config = dict(
    n_layer=15,
    n_kv_head=1,
    head_dim=64,
    d_mlp=384,
    activation='swiglu',
    norm='rmsnorm',
    norm_eps=1e-06,
    qk_norm=True,
    parallel_block=False,
    init_std_qkv=0.055,
    init_std_o=0.01,
    init_std_down=0.00709,
    lr=0.00215,
    decay_shape='linear',
)
Each number is 50 + 12 x the weight over the matrix's rms, rounded and kept within 0 to 99. Layers, rows and columns count from 0.

# layer 6 attention output, 192x192, rms 0.115, rows 68-140, columns 96-191
15 37 65 37 41 39 30 44 50 42 57 64 50 39 67 39 69 41 36 49 57 57 54 53 51 42 68 56 41 66 57 54 53 41 51 60 44 35 44 63 38 56 45 62 60 44 55 30 49 46 61 52 35 44 45 36 46 52 41 64 44 41 54 52 14 56 47 53 59 25 32 29 46 37 17 61 63 61 43 56 67 58 36 41 53 47 62 41 40 36 48 48 63 44 50 39
39 63 32 67 52 55 31 40 55 56 55 54 56 36 45 40 43 43 35 58 44 43 50 65 68 82 85 34 34 31 51 52 31 80 64 56 42 37 45 51 51 65 55 51 43 60 77 59 55 65 44 66 49 48 49 47 36 49 32 63 72 43 36 59 56 53 47 81 46 33 47 42 70 38 50 46 55 44 59 44 63 48 26 37 31 46 54 58 72 71 54 49 37 43 55 39
31 42 35 26 40 41 39 44 37 67 54 42 58 56 39 64 38 66 63 48 39 50 42 67 38 40 24 50 59 47 35 59 59 64 56 44 61 56 70 66 48 63 33 39 43 47 57 47 63 36 46 39 38 62 84 46 72 46 70 37 60 49 49 37 60 36 27 42 52 30 39 64 36 47 70 52 48 51 49 22 52 32 61 58 37 50 51 66 44 45 14 45 57 42 39 48
59 62 38 38 34 44 47 37 41 66 62 38 36 47 74 37 42 33 44 44 52 54 47 10 59 51 64 56 45 57 47 51 51 43 36 65 40 29 39 42 64 30 55 50 48 57 44 67 61 64 42 58 57 54 60 65 49 63 51 37 49 52 51 43 55 43 42 53 54 49 51 57 34 53 49 42 48 62 78 58 55 52 44 51 64 56 56 33 48 52 38 50 65 65 61 62
27 35 20 46 76 40 58 43 41 73 47 62 49 63 27 50 42 72 53 38 69 27 40 67 51 71 43 55 44 25 36 75 66 26 59 33 60 52 53 46 44 37 57 32 63 53 56 35 39 44 36 38 52 50 36 40 49 49 18 74 59 60 31 73 57 53 38 33 52 43 60 47 30 52 58 55 33 61 34 55 25 51 41 40 65 66 42 32 66 46 55 49 44 50 14 58
38 65 60 55 64 64 44 51 53 54 68 49 35 36 56 41 66 63 51 53 66 53 30 39 33 47 32 41 50 36 60 36 65 37 45 32 50 40 62 47 57 56 49 53 52 60 43 62 56 46 38 73 42 54 76 57 53 77 64 70 63 49 58 48 61 34 45 53 44 81 38 52 19 55 52 61 69 28 36 49 59 63 57 59 68 53 53 44 62 26 39 52 56 34 48 27
47 65 36 62 39 41 37 38 51 43 67 53 39 52 51 63 49 53 46 55 56 36 61 53 46 44 53 57 70 44 53 40 43 42 37 62 31 56 68 49 28 47 59 53 61 47 45 32 35 61 39 44 48 36 54 48 49 55 51 48 41 59 53 54 42 62 42 50 30 59 35 48 44 42 37 46 37 47 64 60 66 59 33 55 52 43 59 52 51 33 55 61 49 55 56 37
63 62 33 83 50 73 64 46 40 54 35 69 43 45 22 19 48 51 45 45 40 44 47 37 35 31 39 45 48 61 47 45 28 56 68 41 56 63 46 53 48 57 48 64 71 38 48 54 41 40 61 54 44 48 47 44 43 49 69 51 36 55 38 58 65 67 39 61 68 46 43 67 38 67 49 51 56 60 38 30 20 36 53 39 44 51 47 42 35 28 45 54 33 49 47 67
57 52 40 45 71 74 39 50 44 29 71 68 32 45 42 47 45 48 38 38 43 63 32 56 50 75 50 76 59 42 42 35 47 43 32 55 70 37 64 74 52 56 30 56 44 31 55 52 62 44 70 35 51 72 45 64 61 44 49 35 69 48 64 40 42 44 43 40 47 51 37 43 48 48 55 52 46 49 58 65 64 52 39 39 47 30 38 47 36 68 42 58 67 51 49 47
25 26 46 49 37 39 64 49 58 56 72 50 54 66 82 39 36 66 49 58 50 37 24 38 45 49 42 32 37 46 54 81 53 72 72 54 41 45 32 36 68 60 42 79 68 59 70 58 48 70 33 70 23 65 30 73 28 70 45 66 50 69 47 53 41 47 44 50 59 34 48 61 46 67 65 54 60 32 73 45 34 58 54 53 59 30 40 35 51 49 38 52 32 44 68 66
29 46 44 53 49 46 52 50 35 56 35 50 59 51 57 65 48 68 34 65 43 63 50 71 22 50 35 32 61 49 64 59 42 49 55 31 64 49 56 62 49 40 48 41 59 55 60 53 67 52 49 62 37 38 57 53 31 49 57 34 59 64 52 62 43 50 52 46 55 64 46 51 57 61 52 56 53 60 50 55 53 49 47 69 67 49 67 52 54 22 25 52 59 47 48 46
75 46 43 52 56 50 56 32 38 46 57 44 73 62 37 64 62 56 29 72 77 64 31 41 42 56 65 47 61 51 67 75 60 68 53 56 55 51 66 26 54 68 75 49 50 56 35 53 46 45 56 61 57 60 33 50 45 53 46 64 61 55 33 50 64 59 69 41 37 69 37 64 54 57 74 55 48 49 46 57 33 62 58 52 65 55 62 41 66 37 46 52 23 50 52 49
38 37 49 51 45 19 55 31 64 11 53 42 54 57 41 46 49 64 49 38 60 41 32 48 38 44 45 70 58 47 43 36 40 37 35 67 47 51 33 39 56 54 34 33 55 47 49 52 36 49 65 47 55 42 45 45 41 54 32 58 42 51 55 60 41 48 55 28 57 33 37 29 67 18 37 66 46 69 56 45 50 57 62 50 63 66 36 51 57 56 62 47 49 63 53 56
32 46 43 31 35 59 53 60 43 47 63 46 51 40 46 73 50 39 49 57 48 52 40 33 44 52 56 47 29 46 47 50 52 57 42 54 38 63 39 54 45 45 54 24 52 33 40 51 43 43 34 36 64 52 47 40 72 57 52 34 27 54 54 43 57 51 44 42 47 62 54 49 52 45 54 48 61 52 44 64 52 45 41 51 34 47 40 53 50 73 41 53 48 63 28 57
20 64 31 44 58 67 71 63 44 77 44 43 25 60 84 60 63 50 57 36 63 37 42 48 34 60 37 55 63 63 62 39 57 66 45 68 57 48 44 45 47 64 60 49 54 68 52 44 47 39 44 46 63 47 44 38 50 52 42 52 41 46 72 57 29 60 40 40 19 83 78 68 44 70 46 39 41 51 54 58 45 57 48 69 66 63 53 40 27 58 61 53 50 53 71 46
42 36 61 51 85 45 45 65 55 45 53 69 46 44 46 66 59 56 63 54 42 31 28 41 46 48 30 35 44 32 84 46 50 54 56 27 45 39 55 46 48 62 58 49 24 60 49 70 60 60 55 70 50 65 41 37 61 29 67 36 63 67 53 62 50 26 65 62 52 58 66 53 46 54 48 31 62 44 52 34 61 86 64 74 42 58 53 65 45 41 24 59 62 48 54 30
64 49 39 80 47 43 60 72 37 30 36 55 45 55 46 58 34 39 64 28 60 62 66 54 67 37 82 51 37 44 33 63 37 38 51 45 44 52 56 48 50 52 59 46 41 37 63 35 57 57 40 20 42 38 55 71 57 45 41 62 64 56 53 40 60 50 52 46 54 65 45 54 60 49 47 56 40 36 52 52 50 62 46 46 53 77 50 65 49 25 58 51 70 53 28 46
41 63 55 43 64 58 64 52 51 47 34 53 63 38 47 41 55 67 30 51 54 48 47 54 31 61 48 55 72 41 54 45 43 51 33 59 49 44 35 61 34 62 66 38 32 57 61 56 62 51 76 69 48 43 65 58 62 31 23 61 42 61 53 52 30 53 58 52 56 59 58 55 60 35 26 58 53 67 45 65 69 60 49 52 55 71 54 48 59 34 62 36 65 54 69 66
58 61 57 46 39 74 40 79 57 60 21 34 47 38 41 56 68 58 26 56 41 49 35 79 40 44 51 59 60 71 58 57 48 51 37 63 51 49 44 61 59 64 45 51 46 25 54 35 58 41 63 43 36 32 57 65 71 50 58 52 50 39 42 42 57 57 56 38 59 41 44 66 49 60 43 38 57 53 53 34 70 39 41 39 33 51 49 55 49 28 49 30 58 34 62 57
53 45 35 35 56 56 38 64 49 50 66 51 42 46 73 65 69 37 46 57 59 43 64 45 37 41 30 34 53 59 55 65 72 42 45 49 76 36 62 42 43 58 57 63 38 56 35 46 56 62 55 46 40 43 61 59 53 43 56 45 44 61 46 39 66 47 64 46 45 51 48 55 44 58 64 57 54 30 62 46 40 51 57 54 51 46 68 48 33 22 43 50 47 61 46 54
41 55 45 34 77 34 34 33 51 31 66 60 57 64 41 56 54 58 57 32 51 50 42 68 75 44 64 54 65 44 39 53 38 47 41 60 37 41 53 70 53 47 56 52 51 45 65 72 46 62 59 56 39 39 43 60 46 51 52 61 51 60 50 77 37 55 50 49 69 34 33 66 58 35 48 35 54 59 66 70 36 50 36 54 41 63 54 65 44 49 65 56 36 47 53 33
35 48 27 59 66 23 74 48 44 69 53 56 59 56 41 62 47 49 61 60 37 19 43 42 64 57 40 46 71 53 61 59 50 46 39 41 53 43 51 62 38 51 74 53 69 80 42 44 49 33 59 56 37 53 47 54 42 39 42 47 37 54 53 45 61 45 40 65 36 26 61 36 43 48 48 55 48 36 51 57 48 30 49 62 63 49 62 35 54 43 63 31 64 55 40 60
72 60 67 61 54 68 61 58 50 33 62 60 48 79 47 45 44 42 57 51 68 75 75 58 70 50 59 43 63 50 46 56 46 57 49 52 29 38 49 50 54 52 69 62 39 61 61 61 65 63 69 43 50 58 57 48 49 31 07 58 56 25 35 40 38 52 46 88 38 48 52 58 61 49 39 53 41 64 59 52 69 45 35 35 56 61 70 53 67 31 48 55 60 46 58 38
68 41 60 51 39 27 62 62 55 52 45 27 49 64 53 49 65 48 37 66 47 56 62 25 60 62 23 51 38 44 25 66 47 41 78 63 34 44 60 47 59 24 49 58 48 32 51 69 67 54 32 45 33 58 65 57 63 54 68 46 73 55 38 38 52 47 35 48 46 59 47 41 49 61 52 37 51 46 59 54 38 60 34 55 49 36 46 44 42 58 34 40 38 39 59 48
60 71 50 57 78 46 47 51 75 45 74 61 40 51 49 41 65 41 33 50 32 30 26 68 42 53 64 50 55 52 57 55 49 51 44 41 55 47 41 43 66 57 63 40 42 48 56 51 51 32 62 43 63 51 26 58 51 68 29 50 70 43 41 46 62 56 54 64 43 53 57 38 67 46 55 52 50 59 45 46 61 47 29 45 40 65 41 38 53 49 53 71 53 41 55 43
30 56 60 68 56 60 38 17 49 69 54 72 51 40 47 61 38 65 52 43 66 49 55 44 66 44 47 35 63 42 49 40 46 76 78 32 58 64 49 38 57 43 56 28 32 58 61 55 37 57 56 45 55 51 62 48 33 46 53 51 51 53 49 52 46 50 34 57 48 34 39 46 52 42 57 45 55 46 52 41 63 66 44 37 44 64 58 78 37 58 34 63 43 51 53 28
44 47 65 43 43 36 64 63 26 37 26 63 40 44 46 50 50 63 22 39 71 42 49 75 45 58 62 48 87 65 60 44 50 55 45 67 48 34 49 70 62 45 47 41 64 50 59 42 42 40 38 49 46 57 64 42 54 44 43 60 41 37 68 45 45 49 46 52 35 34 42 47 57 48 47 52 39 53 61 60 72 52 24 24 44 66 33 52 35 47 43 48 52 55 41 36
50 49 38 45 44 47 66 58 51 31 26 19 23 59 76 74 57 44 56 68 37 67 36 53 49 56 56 58 82 72 26 22 55 48 46 30 70 68 50 33 35 41 12 28 52 52 48 42 43 54 50 60 56 51 55 49 52 44 68 28 49 48 62 44 53 54 40 39 34 67 54 34 48 50 44 59 48 41 31 36 51 53 61 57 71 70 37 68 31 55 63 43 63 55 37 33
51 56 72 62 34 72 71 66 53 10 35 66 83 21 27 39 51 50 56 64 68 46 54 60 35 45 66 43 35 33 40 57 65 52 24 43 67 47 30 55 51 38 40 54 36 76 48 57 55 44 63 56 27 36 47 45 45 38 36 57 34 38 46 49 40 53 67 63 52 55 62 58 51 54 49 56 77 45 40 55 60 49 60 58 36 33 53 41 46 44 56 45 46 57 39 37
37 54 57 58 44 51 58 31 53 71 59 53 50 47 74 58 43 55 45 82 44 46 34 32 78 62 48 48 49 48 55 50 49 49 41 40 52 55 70 69 44 30 53 58 46 63 44 50 52 38 62 54 60 51 54 47 28 42 33 62 30 47 51 37 44 49 50 63 17 47 56 45 56 65 58 44 34 64 67 56 76 20 55 62 35 45 45 53 36 67 65 49 38 52 49 45
32 59 59 56 60 46 43 63 35 53 42 23 49 59 44 57 77 48 62 42 63 54 25 67 50 48 43 41 58 52 42 36 62 48 54 39 58 34 58 55 40 50 24 48 52 54 42 63 40 48 56 73 39 68 48 31 55 33 46 50 49 49 61 28 36 56 54 58 49 37 51 44 37 47 72 48 61 25 43 43 66 51 61 38 40 35 36 51 48 53 36 52 63 52 36 34
50 42 52 55 54 41 47 23 39 47 26 56 72 44 22 64 32 58 21 49 48 50 42 62 25 75 44 55 56 53 62 49 53 16 30 72 58 35 34 58 47 25 44 58 62 24 41 77 31 51 41 34 58 40 38 53 52 69 33 52 53 47 52 45 30 52 55 46 55 47 39 35 45 56 57 68 74 69 37 58 32 51 31 57 39 50 40 40 38 62 66 61 48 44 32 47
35 71 47 39 76 40 52 55 48 65 65 51 33 62 63 39 59 36 31 43 65 58 43 63 73 66 40 50 38 55 33 60 50 49 57 56 41 57 52 53 21 60 67 51 46 60 55 58 48 60 44 41 44 46 54 53 51 41 14 57 58 46 42 31 45 73 38 62 28 53 61 51 36 45 67 48 34 60 50 53 61 39 21 37 54 53 51 51 52 59 54 41 80 42 53 49
27 54 55 38 45 58 60 38 41 70 68 43 54 53 46 55 40 51 48 55 21 63 53 40 59 62 25 62 49 52 41 74 29 72 74 40 47 59 36 64 35 59 71 51 42 65 72 59 78 30 62 44 38 59 53 45 65 53 40 30 53 60 51 53 52 33 59 47 45 45 58 37 41 44 68 52 68 71 39 62 53 53 45 60 49 50 73 39 74 31 27 55 75 56 60 76
70 73 47 37 43 18 60 39 55 49 77 56 48 70 59 35 60 65 31 44 51 36 53 44 40 63 47 52 60 46 69 53 35 38 30 41 64 55 41 38 52 52 61 50 57 71 39 35 44 66 28 41 60 32 21 59 30 58 64 59 65 46 47 52 50 36 37 43 40 73 57 30 42 70 54 74 37 43 34 49 27 41 50 59 56 55 47 46 44 61 73 53 46 37 53 50
49 42 23 36 27 34 33 49 39 60 68 42 33 58 54 38 49 44 71 29 49 29 31 41 72 53 45 58 42 41 30 50 49 61 55 35 56 70 36 65 49 49 52 52 50 77 63 47 56 52 43 46 24 41 64 38 56 71 73 49 59 46 33 40 52 46 33 49 22 31 52 46 23 49 51 68 45 48 62 49 45 64 36 50 44 48 60 52 43 37 28 53 47 53 48 44
74 81 45 59 45 21 47 67 46 61 39 48 39 54 37 43 51 55 62 44 54 46 39 51 41 43 69 57 38 60 49 38 64 55 57 34 68 62 69 57 36 67 27 55 61 67 48 45 46 54 47 55 48 65 76 51 68 55 59 64 69 19 43 45 56 48 28 56 43 42 51 47 51 56 76 51 61 38 48 35 39 41 54 52 33 39 56 57 57 67 57 48 50 48 47 42
38 48 51 50 65 48 56 45 84 55 66 41 72 54 73 61 70 44 33 65 59 21 53 47 62 63 32 70 57 63 59 61 51 41 42 31 36 26 51 58 53 54 41 64 66 55 48 54 50 62 51 65 61 47 57 38 61 62 53 52 63 54 56 60 46 48 59 54 40 51 59 34 61 55 41 58 65 53 40 46 66 63 32 49 57 46 66 50 66 32 41 77 72 44 50 61
67 46 47 54 61 61 36 68 46 45 52 31 35 42 55 62 75 60 53 33 46 35 62 25 49 62 42 62 76 52 54 37 57 44 62 59 56 39 49 49 68 63 56 44 40 57 70 55 56 52 76 35 72 63 42 46 40 49 30 40 46 53 46 52 51 49 52 58 77 69 55 61 54 39 55 68 49 57 64 62 56 58 45 59 62 61 54 46 72 56 62 44 58 29 55 50
57 47 31 56 33 52 59 57 41 60 58 38 60 54 72 54 63 44 52 36 53 42 43 26 69 60 46 27 55 33 60 72 36 50 29 66 63 39 66 54 52 60 60 60 51 51 41 53 52 59 40 52 74 55 46 70 56 61 48 60 62 57 37 43 56 45 61 61 58 54 39 37 66 47 37 64 54 80 37 49 35 32 66 30 66 41 39 40 56 57 73 37 45 36 75 62
44 52 42 60 47 51 54 38 57 56 44 61 43 25 48 64 45 57 62 48 67 58 63 33 42 47 53 50 27 64 60 60 65 74 39 70 56 60 63 54 35 64 42 40 54 80 52 49 46 38 25 30 45 51 46 40 50 28 49 58 40 53 60 37 45 52 34 36 42 44 49 62 44 59 79 53 59 38 67 61 54 44 48 43 35 49 48 63 48 69 39 40 63 32 48 40
60 49 64 79 60 47 53 51 39 50 48 43 67 38 52 34 40 47 60 41 42 52 71 36 42 59 74 56 33 66 23 60 75 34 51 38 48 49 38 55 27 38 28 38 31 61 50 55 48 36 60 49 35 56 58 40 72 58 69 52 47 48 27 54 45 40 45 57 55 70 63 56 31 39 57 59 76 21 25 51 23 47 55 68 47 42 44 50 44 64 74 49 40 37 21 43
53 31 32 28 44 53 60 28 35 48 48 50 70 30 35 52 47 62 61 59 45 51 71 72 45 48 53 42 56 39 56 40 54 40 49 43 58 65 66 46 35 49 21 17 43 61 56 43 59 40 52 52 45 57 73 38 53 35 48 51 32 50 35 51 50 51 39 62 33 65 64 48 49 27 46 53 69 30 39 44 52 68 49 67 32 71 51 68 55 50 51 58 40 47 23 49
56 53 43 29 50 44 72 29 66 41 43 52 52 64 38 38 44 61 57 45 52 77 56 62 09 40 41 58 33 62 28 61 43 46 37 45 42 53 44 52 42 46 70 40 37 52 57 41 59 25 81 31 56 56 51 51 44 41 55 41 47 34 64 45 58 37 40 61 44 42 57 32 61 36 32 31 39 46 55 61 69 55 50 63 36 72 64 51 44 47 51 64 61 45 56 37
57 37 52 71 44 21 45 49 65 83 62 72 78 37 58 46 60 53 44 41 38 46 37 50 37 50 35 62 35 54 52 73 64 58 65 48 49 64 31 46 66 34 15 55 49 43 32 50 43 48 36 42 38 48 44 37 35 61 53 58 65 28 60 43 49 52 74 52 58 47 50 67 34 72 53 61 57 21 56 34 58 42 55 43 43 21 42 40 42 73 49 41 43 38 58 55
72 43 54 56 30 35 49 76 62 29 77 20 34 45 76 76 50 40 54 59 35 46 40 36 40 56 37 70 44 61 52 48 52 57 58 30 59 43 68 52 67 49 37 50 68 43 72 46 42 65 44 65 47 74 57 38 48 65 51 66 50 49 40 46 67 39 42 49 62 45 47 59 57 61 77 39 68 64 49 62 59 41 60 48 36 44 41 32 40 55 38 52 36 37 49 63
58 43 37 62 81 55 33 60 55 68 44 71 57 55 66 63 53 24 41 46 50 37 58 37 55 56 40 62 69 36 77 37 37 65 66 47 40 36 50 44 52 84 43 47 45 61 49 43 55 45 46 50 39 60 46 61 35 62 37 50 43 63 46 34 60 34 45 41 59 42 42 54 47 62 45 60 88 62 43 47 38 60 57 49 53 09 59 49 66 30 47 44 43 34 65 70
16 43 55 35 58 74 49 41 51 70 49 36 55 44 53 49 58 57 56 56 63 58 56 50 51 54 52 34 78 66 48 26 56 41 49 77 61 45 56 71 59 55 48 72 57 38 36 58 39 37 56 42 37 65 39 67 45 50 50 36 43 55 58 62 22 42 57 33 42 39 26 63 33 68 62 59 44 62 53 60 44 61 60 45 47 36 67 29 33 52 50 40 52 57 60 34
66 38 39 33 59 63 56 60 56 43 70 26 53 46 39 48 67 47 60 46 50 31 49 62 43 55 42 60 30 62 72 41 38 53 63 45 52 44 71 32 42 49 59 38 35 60 56 43 52 20 41 39 64 69 48 60 44 60 66 47 51 61 45 52 62 49 52 58 53 95 70 64 60 57 49 47 55 53 47 44 58 33 52 67 59 48 64 52 45 46 41 31 47 40 68 56
74 50 48 30 54 50 48 49 43 46 50 50 44 40 47 79 36 71 58 56 34 71 61 67 69 59 51 51 64 51 55 49 54 46 52 51 47 76 46 40 43 46 52 21 65 56 43 50 38 63 41 53 65 51 61 24 47 29 62 45 49 47 51 36 62 22 43 39 48 61 39 62 16 50 51 42 39 28 27 38 48 37 59 54 42 83 41 85 43 37 65 41 74 43 29 38
83 54 55 58 38 56 62 20 54 42 14 57 73 53 40 52 70 53 31 44 62 49 41 38 53 65 38 53 70 55 62 59 46 53 54 62 33 43 53 50 43 36 61 56 48 54 57 63 47 57 55 50 62 53 45 54 60 64 33 63 32 49 53 52 73 64 47 56 56 46 67 57 53 48 44 32 63 45 46 50 57 46 56 37 42 32 54 46 67 48 62 58 51 59 52 56
41 53 40 66 55 25 29 40 45 70 58 45 55 70 57 52 46 04 81 58 62 77 33 36 52 58 65 53 24 66 55 47 34 55 51 45 43 64 54 43 50 56 44 31 52 48 51 66 54 61 57 70 19 48 61 52 46 45 58 43 46 48 46 45 26 40 47 46 62 48 39 57 43 56 42 33 43 36 43 37 56 33 64 48 34 64 55 48 43 42 45 47 59 45 40 39
46 69 31 42 68 37 39 69 66 51 30 61 46 52 36 39 41 64 31 53 64 30 67 40 25 57 64 26 53 28 73 31 54 38 26 61 50 27 52 81 29 47 42 64 52 44 40 39 29 49 57 52 54 54 53 54 37 69 43 67 55 27 39 53 30 46 57 57 41 34 48 40 43 58 24 72 50 57 62 51 66 43 38 46 47 45 55 41 62 61 61 43 63 42 52 56
61 46 71 40 47 38 72 25 40 38 49 43 60 59 43 44 43 63 37 54 74 46 51 84 38 51 48 36 56 33 68 59 48 47 40 65 37 74 63 60 27 64 71 51 43 51 48 43 53 29 50 29 48 40 75 37 58 52 51 58 40 54 55 56 45 65 71 25 43 60 50 49 57 32 61 45 51 59 43 34 61 59 20 50 61 37 56 69 49 61 70 37 56 48 65 53
44 34 39 63 40 26 52 38 50 46 52 50 60 53 52 53 58 58 44 39 41 49 21 49 44 66 31 56 54 75 19 52 48 50 51 52 33 53 71 59 53 43 43 50 48 62 43 53 44 40 48 48 55 51 71 44 40 55 48 59 49 39 60 55 55 40 47 45 35 32 46 44 62 39 40 34 40 79 61 62 70 26 37 26 40 59 41 55 33 60 55 71 62 50 53 42
19 34 35 16 15 65 42 48 42 42 39 33 77 68 72 82 51 52 56 60 39 53 44 23 28 38 59 59 68 51 41 53 52 52 42 64 54 50 64 50 66 55 50 26 50 45 43 48 48 60 55 53 56 41 69 53 60 59 57 52 55 34 45 50 46 35 56 39 48 65 37 60 70 40 39 35 48 69 50 54 68 41 41 62 40 63 46 29 59 44 52 46 66 35 47 52
53 45 45 58 43 39 91 60 46 58 48 36 55 51 46 93 39 32 41 52 29 70 41 27 26 48 54 42 26 41 27 61 59 49 67 53 42 59 51 51 45 40 52 16 43 56 38 42 57 57 52 61 52 37 52 51 69 54 46 39 31 27 46 54 54 53 47 68 47 56 87 44 57 48 53 39 16 61 48 59 49 27 45 66 50 59 57 61 53 69 65 36 44 63 25 50
60 50 53 38 58 67 37 85 79 56 47 35 65 49 50 59 57 60 66 42 51 35 48 52 32 62 27 45 46 59 43 45 40 46 55 48 46 53 35 38 54 49 65 34 43 47 61 66 62 41 51 37 61 66 45 76 32 46 62 47 36 74 53 52 66 47 70 63 65 66 54 59 75 50 60 44 58 59 44 54 43 76 54 53 47 39 46 56 44 51 18 70 37 74 50 44
42 62 51 52 73 45 54 53 52 64 44 73 85 46 61 44 77 57 46 49 36 51 37 53 45 46 55 56 46 50 63 59 57 44 27 28 43 20 39 61 18 40 51 69 46 43 47 61 47 44 65 54 46 48 36 54 50 44 52 34 49 57 61 45 45 58 74 51 62 54 56 40 58 29 38 71 44 50 61 40 72 59 46 56 45 38 49 50 36 46 51 62 76 59 73 40
41 24 53 36 37 80 35 50 69 73 29 16 31 26 54 86 47 57 44 69 69 37 68 40 32 60 36 47 38 67 60 02 55 49 62 48 61 65 47 45 53 50 61 48 49 45 52 42 49 54 34 47 60 54 32 49 40 66 46 59 42 63 52 65 60 65 38 31 41 57 32 49 66 56 59 38 46 53 48 61 52 58 46 58 59 54 34 26 60 49 58 54 44 42 37 49
47 63 73 74 55 35 34 27 60 78 45 67 49 46 51 42 39 35 42 63 33 52 36 52 66 45 43 48 49 50 52 50 67 48 54 39 62 40 50 45 41 39 67 56 66 63 27 64 43 50 49 69 46 57 44 46 47 41 71 55 51 60 52 55 61 57 60 61 44 46 42 42 47 65 32 71 51 45 32 57 25 60 39 56 58 52 54 64 54 53 55 38 46 51 53 39
66 63 55 41 21 31 81 34 29 61 39 56 67 48 58 60 55 54 40 56 55 69 48 43 41 46 39 51 31 61 46 50 42 37 50 49 59 56 49 43 55 61 42 55 66 67 32 60 36 67 32 46 45 40 48 50 48 60 48 59 55 57 45 41 43 57 35 32 41 56 48 51 45 45 67 43 51 45 51 44 54 41 42 66 55 34 59 54 62 37 38 35 56 39 36 57
36 53 77 42 65 41 55 44 45 52 70 51 33 45 51 19 41 60 79 19 59 58 56 42 45 53 44 64 41 61 64 55 62 82 57 34 63 60 63 62 40 56 39 67 58 34 49 37 53 42 43 49 54 56 48 41 47 26 41 43 44 39 66 51 49 57 34 57 25 42 46 36 45 52 63 64 53 41 46 50 43 54 51 49 61 39 52 51 32 59 45 54 48 46 68 46
32 34 26 54 37 60 50 55 79 63 53 36 55 52 40 96 63 46 41 54 37 52 52 54 63 65 56 67 44 49 42 48 49 65 45 45 53 30 54 56 56 68 64 55 46 58 72 84 51 45 73 64 43 71 44 78 37 53 62 27 47 61 48 51 43 30 52 72 52 28 68 62 61 52 65 50 60 61 56 66 54 47 38 60 34 42 43 30 53 41 45 48 53 49 66 45
42 57 50 28 35 36 57 68 46 46 51 33 44 59 77 76 57 43 73 45 56 42 17 57 41 61 46 76 73 56 62 28 25 28 39 61 60 40 46 30 56 41 53 48 41 45 60 33 63 48 33 38 49 35 36 54 48 45 58 34 47 82 45 50 37 53 40 54 36 55 66 55 56 31 48 38 45 74 65 58 44 59 52 53 55 63 33 57 30 50 61 50 43 52 77 51
54 46 31 57 46 51 34 59 35 57 54 65 57 56 30 59 45 45 61 27 43 44 56 60 55 41 48 49 35 38 58 52 52 59 60 60 62 65 61 45 52 43 41 55 36 53 50 54 30 56 48 58 41 58 54 47 56 48 58 62 24 35 51 29 45 67 45 62 49 41 43 71 53 60 53 44 45 43 57 45 54 39 73 40 40 37 38 54 37 46 38 48 60 50 38 52
45 67 72 46 72 37 49 51 60 36 40 59 32 69 28 46 37 45 69 33 46 40 37 69 46 65 47 46 65 59 24 49 56 51 45 44 52 79 46 54 26 45 45 51 74 50 61 45 61 28 91 65 27 74 51 62 31 26 56 39 28 42 34 68 50 30 48 57 51 40 50 56 43 63 54 26 44 68 65 39 40 45 84 49 53 42 72 42 46 13 22 45 53 45 40 44
64 36 56 70 36 49 53 63 45 66 55 41 47 51 58 43 37 65 54 48 29 58 55 55 44 47 50 49 46 79 49 60 29 20 71 43 25 45 52 42 52 45 51 46 55 47 51 44 57 57 52 33 57 74 52 43 54 41 44 43 56 57 55 39 58 26 52 51 52 43 39 63 31 60 46 37 59 65 56 58 37 49 69 28 52 36 64 49 55 34 33 57 46 33 39 49
59 47 41 53 43 59 62 76 37 45 40 57 29 25 65 35 21 36 67 71 46 59 71 34 69 59 52 36 54 68 57 29 27 58 51 59 56 54 59 31 33 76 48 44 61 44 60 27 43 43 29 42 57 38 53 46 60 56 35 49 42 36 53 56 84 67 45 26 33 61 36 66 52 54 61 43 29 45 37 40 65 36 33 37 53 38 49 25 47 58 58 38 64 44 46 41
64 48 67 75 49 70 41 47 50 34 54 61 44 45 17 53 27 40 52 28 22 79 64 31 35 39 69 58 36 58 47 48 41 22 49 55 42 39 25 48 71 46 41 59 37 53 82 44 66 43 75 46 70 69 45 57 42 50 50 63 59 69 47 63 48 26 52 68 68 55 51 60 43 42 53 59 51 57 31 62 37 42 54 38 49 51 58 36 62 43 73 54 44 45 56 59
29 49 18 50 56 72 76 59 51 60 37 38 48 50 54 33 44 52 75 64 41 73 37 42 59 52 50 53 65 69 39 34 50 54 46 41 73 52 31 30 48 44 68 51 35 50 60 41 54 34 44 44 61 38 39 50 53 46 43 56 29 57 46 47 53 67 47 45 37 64 64 51 52 26 51 50 35 67 50 57 57 49 65 49 61 61 30 38 53 60 66 59 34 45 31 50
26 50 49 59 54 56 38 45 51 53 41 47 47 50 42 68 32 58 61 40 48 52 54 70 56 27 62 48 61 58 59 47 51 28 30 51 50 40 57 33 43 42 75 58 55 50 34 53 62 71 28 43 58 36 57 71 44 41 28 64 57 41 64 63 77 65 59 37 36 43 56 40 49 37 56 47 40 65 38 55 34 49 45 41 55 67 45 40 67 41 51 47 47 54 29 50
69 69 43 53 45 41 44 53 68 41 50 20 27 67 65 35 62 30 79 47 51 45 60 42 58 56 44 55 65 57 50 37 66 52 44 38 40 47 52 45 40 40 56 53 21 65 51 43 61 57 21 39 47 47 58 64 52 68 46 41 36 35 51 63 74 69 52 54 48 47 76 42 57 47 60 58 42 43 50 44 58 59 48 58 62 56 34 54 64 48 68 64 36 66 34 45